From a checkpoint of a small transformer trained on Wikipedia.
Training: a variant of Adam for these matrices, 371M tokens.
Each number is 128 + 32 x the weight over its row's rms, rounded and kept within 0 to 255. Layers, rows and columns count from 0. Numbers have three digits each. The size before them is the row's rms in percent of the matrix's.

# o: layer 4 attention output (transposed), 512x512, rms 0.0149, rows 323-369, columns 384-447
# v: layer 4 attention value, 512x512, rms 0.0221, rows 324-369, columns 384-447
o323 106:124107181141102129100152105168114148125088147149117100069106169138153099126156012118060119150131167163114122131146147125131114101145151146090129159108103049147104190108144065146153075155161099
v324 102:176159103093096119129114102087076135161112150066085129106121118099110118060175084088145165096151115145139044122113121194179100105105081102085106142164130123100132123142136115129084125125101082
o324 104:106089153138139081114130115183156108111120130085185163123139150150146124167101065115177144181118145099122072152101111067150150124098099163173091126119110093201123099155136123200114133157140134
v325 097:150156133134132089110092101158100113148177085085219107159092189118092088103241125132105126088181082132069127108150140064078172099101085137086123171153139084138149135143132127127205131140125125
o325 099:159170120057159104110138160127101160115137094112150171104118175134130194145073087066180167080111091114108098134106128168155096077195126124097131110055083144115142108131159068096124075170132187
v326 100:092177132106103084144104142176126160192134080071097075098143120143162156133112104127086136097203170097094140132136086132165119177144178101171150142139197147149133116191158117153140134122159108
o326 098:118098136147111089094144123158116141184146142162173109130163175123139090167136084100123192124157137116131135091182164137091167160147126100147122105169126144143172192105162156155105149139135094
v327 100:167152133129130160174187142109157150107119154194077091124150136138084120177123142128147115088097144136127134154105078059025127103106112198118086115137174128085066136147129142106117127113093065
o327 102:149134102124137136103145117127143155112150084161055082122146193110123092138114142114131112158132131144135094161149168166125102147077080120125164070181063066170160151129173132172077143145134171
v328 097:081092138159147120107126123154159183150156081122122125132137154152153096165161099136184109133066174156131161139156146108112096132104125103135131183154089088170145116138139136140160147106094100
o328 097:085161173135154140103139124100142095196178099150103094145149117123116074117116028094082116158137132123116105155168151099133100150105176105064154126070121150156160196047122112163063107114113125
v329 099:141152097184133116134116145124154102153108130111175122151150166167142137138167135132192146087107063175099170073147117138150153021138143159147082137109154184180062126121119126094099139107064071
o329 102:106096159175128114131091099197135136137099170129101146206154190157132161111138076102151096107191101089107101113105132058131130095156144143119086100097116129117100068077084100083129085082132119
v330 103:126165155128152116149106115209147148115131147158082125134054113139125144076084163120137141119186117079152186101152121061138092149121169166051165098133098152136177130107116145106131143123135155
o330 105:091116027180150157124097130139123154179124129115149109114126081129150154073171150158155161142112111123126143087128132168136128091074115080165131188166186144133120117135062195108174213129109127
v331 096:129091125172098137115159105095105115104119037075140125094103082058167142144138114120061130181044155062110058121143156142132107135158158134114086126120092094116160127102114118139139143111100117
o331 098:163179147091093125138134123101127129159119114132147156112075157108119154116110157072133141114093135131115180096152099149149075152132232125080136105154114142059187128134116193094078118107086141
v332 106:163120089152153153137124131113107171121166144174127141112121146108136130101121156132101158232144136078133117129150116131157111168145122166104081195129145110164105122178141124077178129121117159
o332 109:153204100118141075060137112131130174118178143157146127105135099150119132202132188147161100105115154094129118119123137187118160123118132149245122065162124133094132215120122137152146105124129158
v333 100:123091109158120147138142134121164127128140149097101190129128130147088147145107118071179134127097088074122153101140127176040125167088125119103148109144125170145087136192122127150194174086093210
o333 103:100129114166114177132142141140153146105158092121143139092189124201109130077070080122159100133143181116137122160097124148160153102132122086141125135049108079138148119092129136126149103112115162
v334 106:159143148143179157086135104180092066129116139166145180108154137102204074147181155101106134149161135110101191165120127120070090142129130107083119035200132049094146134107154120127099119105200115
o334 107:112085141244144162099112166194140082152081129094117153093144166060106088137067140092127138148128120125128143082143130153161141179147115174084170085149146099120121141155140103170121124204130084
v335 109:160172127046162149138102113121135181115118173177077132128203155137161156157164094120097102138142125068166106142104090120154113138130157106134091209140117174082109120081045134141101157138172064
o335 109:114065169078123143135093134082140158127133150147132131097154133134141095166198157140166134128121121077155119124122145124120129157052038096084182187201132189144121151178095092129099121124129151
v336 105:137043121059120134110103114097180099201153040151094105149128094133164157091072100086139156156105091142117118133068157118050076151150139144097137142158079062082113123132120143106110098128053104
o336 108:105140107136154100120103170093100158104134145129109077059098150126148162103172069124139145164114151128133203150152158163126162068139133130141110157180164101080122168162113123135080221134171137
v337 108:119106111180151084120131145114164119094101154164148142129167112140065100105166129127109152136124070181151196165090133185083113169108079148127147092143107081182145146137164130047056152125145136
o337 107:117161141182130094086101147126124133081169138136115114203116141108145163145102203147095152105144114153093124140045118098119106109140156136125111084208122124115088102103108164126098126100155175
v338 101:164145141103086128173125157131158113050090151118088153087086110165102126135169108142149135109112097102143072102099123146235126121127174058085133189113085159165193132066126134055193103146091163
o338 105:130093102107139149114113136097127124141127150094152185085138120139146141133140071100157155203118144114120139111101128113140119118091183086169161164174087165114131109125117131158112163135083188
v339 097:178151124107111042136111105145164078116110129135088152127142133140192150159091091131125097144090175128116098114118117165163089166166126131130198123146132149094098125112115127107131143150088133
o339 101:114062090150141105141118161109085104159136200111123164131128166150159121146166165163152134166093106125134177112130146139128139081144115158107115142146098156133097092142141111112114161110148129
v340 096:103158152085181086149145152135148186137102129161086168139091121136105141131131108118131111085156094112063131148099074099140066217090157111158045146115153141198116147174118147111151139122125163
o340 097:117032064176151145150129097122162159128130132118128119121101124133145123120141144140103133168146164116112112122145126131114124142060116101168126169147128158124159016114138026149130133168119142
v341 106:177153172111124056117168068133104080100118117141126110155160133166057128125156077114132110152112092173131138114182119075093121150117053135136131124207114121134165113159138119150159105080138099
o341 108:143163078135109093167111098131093103178137109118081128190108141167156114127112108085145190127107108082140130125087142180141114128120144101128173123080103130098132135149147068138117179152169221
v342 101:149123135138149155143116122118176117137153156145083094116128102116121142106127150089133167115095160073144166113119162134159126194163199172111179152217090119087145122166129117166141114138174102
o342 104:095233065184138113150137170110113145148127160138113094101141108139127100119137063086135195178130115107118163148108094108130122107104134138094124150138125109125121174122186202155108146139138103
v343 096:157096143090116153167102120158115127113099123174078191142101150126144133130112113079131134181103176108108153115116116132128146128147129162145089105182131164149178127142119127144152130160135134
o343 100:118129107164104162147121082125105108137144122143114129074052129127112086114141136129140111113133146118146098122083131171127140105156150151161147186162184152111115233156136139134089128157130054
v344 107:055158139113105121123124151136146145100159172123135093139109175080098138073100121112156137086134150134109059150122117132089125152098037173143111165190125152142145120153134128090151165172112087
o344 108:088181125099118091107144108100129148106156133113157086175110141110147130165203104121139116142143146108107119158120139131086099049106080120135078150102147149130088107051124006129107132137147151
v345 098:086076123167148193118165153184103150073092142114171111097157118151108209125153156100103168104205123154163101136108065130119105111147130106130126178136101127036106134100143141129146088127142157
o345 098:142120120107167126151166097078150159138139157082140126135135167147145096180135148130148144121151120117151152190131179118149116154081109095086159149176086074107157078067114189122154136119127140
v346 093:103136112159177088147143164135114136166130098162101083132136149159105092107178113131120128068159112107078135149175121114071129157129063156160058130142170093151125110112112126119129151122171062
o346 093:135123123122146103101125114130111109126124105132117158169076132168155110136151171127125111083113131118104071129143170117140100146101112152153128137179099124113115218177101243101126118144169125
v347 103:200039129127156107159138161048116104203165101111135175123114147150059087120080103196151127120091063153112132118112105154055119145127135176099115161095142145137184121127111134119110125171099061
o347 106:131196139195159109142167145163098127178141138145076133148100115126139129116143081163139096154133108119118169113121128107118090134088166114130125075134090161092116127123125131144070170114167201
v348 104:122221112122167149123161118151137194098151109154198119164155187099163106167091078071139126088123127118125131074118131127111098144108107151152126115123162088124136128093110124097096163146153136
o348 106:130092095095123092109121090179135166136117168101107182125124151130073094159059160142138138143133098100149101092141129105145036146161107158087142087081080108099166182104173109163114059139111173
v349 105:153072155113150150179118191192122119050106046108130169062082161124057129098171148187149144091093106123150112132046069069119191119108177113077095094120127115116163120131144135177150132141142132
o349 104:139192099090153147129131129126138129111193072117130192204129127100164114171089093149099122095081140103160135145060203141147105044109127072087131151181157198120112094202148112136134069136167118
v350 101:051138123150148115127128164123151102142107123122178107120100156092145040125094094162155157146100104153110122112128060107139117186120143119165132170139100148103141117125132124231137118112079136
o350 101:104066063083091208156131098132118136136126134042146095080150126123139084151196169118154138146124116140117119106110089170147141141088078094061140210168119159084129169099101127142137085154067128
v351 100:114199152146142114147128129135155149137133112123169097125141146142117186076175153125166104038145167179112146096105144154123134136144085163132158160166148100147155134163126113120060129113171143
o351 103:134143129161119112147098098123112105120118161108090149161100107152108136124085081130118137115135076120119160082103139117115105138117187230107118139081088112104084167100119167096116057104197177
v352 098:152126122117121116110141093046074158094135138109161086133079104089164082143141080086081150168092149178147092147139146153152106203146184137093147176137095078102141130126151121145138066132149204
o352 102:141164059150116106120086129100139188073136131146112148081076139146119140131141177119171123125128147128143175121127107169098133185112143115105137120155119124105176149168196087136153101197128174
v353 101:117062109104134119122082122144099146146150129093127064127067127162129161125082120140112101183159077123130139145114139094130140137124145054138139083120119164139077109117117131165125144154141150
o353 102:138106151071101167174092118105135138134114130143090096125150150131125097115094069161146133134139152140121140156149089139131143138133069058111149160131137130147120146145130082108181177134140106
v354 104:186152152067068155086112153158144066089127151175113225133144069142168065102149170087141095115129158119135123149161120043120064136112087141105117103116104155124098126118103148168081094125094214
o354 106:123205178143106148098120127116101142188125145103131150079160106136115150110109105125092118195108141149113162184168169123146133172147115178149129090052108143152125103108103091200143156164187070
v355 105:083149126124104101132076168099139138100170180090173126109185087171118138134133193158098120110119100120144092076101095158169151120134136110072112161145140152103108116092067126107100108114144149
o355 108:159062143104168105128126170100095150148172101061091134065122178154141129118103080099151116152136103140124144133199088092135131118051138084148118140119104165122130093168135106142123106108102083
v356 102:106147155114147130128067184137136161180116133095034152105057101086068195118130109116092122110165105188110166149102151175158107139150158141137091114102123136066129116148155133055133060159128141
o356 103:087082097176112118149106050153143095129124144124097130166133114111138154142170043159096132192135150136130146163136144114097081146104125122057147109195138080086149047073177193108145146142132131
v357 103:129112100196167149084119132150129117168167168114156119133169120122180071077125132159188127148119129109107118117100088117138123135105133134195149119213134128044097123103148139184114097129106107
o357 104:111124133111147124121118174132140115134195105089110077112179170134130057163089200153124125119092103144135102112113137106128130167126077178131091129113056123126130176100129193114162102113058091
v358 097:061126144091076087174087079077044097130147157131110136168091150183112143142093145082209128126110153149098146166156159150050078147130128103136144151116144099159116127172140123130116118124087126
o358 099:165133094132111135118103142131152178133148120186106080083162145157135216074053083107130082147176124148142151129158112163139135136178143059185095062053129163118129236088110108129101157073116183
v359 098:125118131125138086136141115124151119121108121134142117148175141118089126086190120143097109157139134112105105138145137086099192186140100150099145140159158106149126133136130128109127145131133100
o359 097:155183118088164109117128165067140165117132150139128097209107131106145172163176202075067166113139122104126112096109141110112149121138118135125143147127153126140085081096112073136089130077150097
v360 097:131146142142113164146107139148094150116132147119148114115153086146184143135136144115128133150118128124136147127121096060079136114145094087133188122067125163093116133182121125199087076151157112
o360 098:099157163130158126073139092115190140155106141094153073154160097128116137129151119074123099129155149136167101192133189100140138132056082069146142104089137196167095115085091101171141050133110112
v361 097:156151110147169141141095183146143118121126147166191168118146120111050141076156170131087097122228082153182131144084129101100155113129157100100034145120117136140125145159120111146063152128126115
o361 098:171225176116145080103130137147148163084145146099117138124153102150130187100142184140111135116157124117153147136108113146119119112130151144127104060136079055088144087148090137082150088085162197
v362 103:117167136111083090128114150118110088084101151132074129105151099124099089077108124181138123147143110139161093158160055117063121151126076125097073154123162151177158128096141145107144106167131045
o362 103:120175162139146106126152148162152083130139135139129059178119151121131091148195114155107137155138136122132155132149126089130119134062091124160100118255120115113127059106108067123125164140105180
v363 097:146126147086063084113093128097170104076102134120133164108134138123108125096093093103138103125043130111100124078179116135110111157124106127147150145134123112168107117153082128162112149138154089
o363 098:126128143129128182160061144114101129190131132135105132155095140141115132115057052130114136163080096126113187128166103129137105103099158120137133139118115126126134045067096071129109162140123094
v364 103:141100082158113146150114132140097061193159129112124161143104151123095141187094174146194157145155081206148163109106095097066150087124148135160141153155097104124134126113170137141107083128139102
o364 104:134219128111138143090120079184113092191136036196110086125194152133126160104081080100128127109158122178132144137135116098129134165152122024166120073083118076122140119110117134068121119107095224
v365 107:119106129086162137123159110086061132183159131145109162126176136148155151157080105136129098186130158151149137167131087127180065183135154095148178154096122155105161141110107145083167128134095141
o365 109:093100212150118093130159148107093139119122185090170138065171108112145108085165219197117090154131141137144166084147089094084167179079139155163158128204134168136132169170103147147147181120110133
v366 101:119121120065188091105186193142107174196161095143130099174160116093116111132140127151134126185208120126095155141140139118225088174111175076067097168174102141172109117116152130125190146123087164
o366 102:168106115119149107111173167073098147114076169134133123054108142124142129190152130143172158156133124108097095174125087129106107122145121157162170160083058145129085185136158103163125145148184183
v367 097:106070124098103121118107113067126132153108130135111181118139186105090111156142142126191097119112139224150148169169141164050105119148143167131120183178090134107077133135117116160147069094113010
o367 102:134156142138096051075128142140096096129181141170132142133121145174167135124106150117191102141124114130133155137142160133139111174099165158141125090175090114140153120074096087079077209146103235
v368 106:142100111119133148135063139130133168080082122128192177124087118146118178155097165140135111103114178162119169103086156183108118091112132152111150110099077120147094140166101121056152150152144140
o368 111:115130143106150125127123134125122130154094145137097145098156132146162134102153147099105079150100153130112170163178080094121097100133134104119088136102145091118141076124099161083133147110138094
v369 107:102130097181155087111091148111168150087174167126120126156120172099085090091160111089144169051096066157115144090189104171151153153076089186092082189145117133161112133149170123171135167155118138
o369 105:137149114111152117119157081152148161139136102102128118186164140082162137147178112179150192134138099137122122122134139119116109126058134165109092113095113071083152156099094107082100044158073192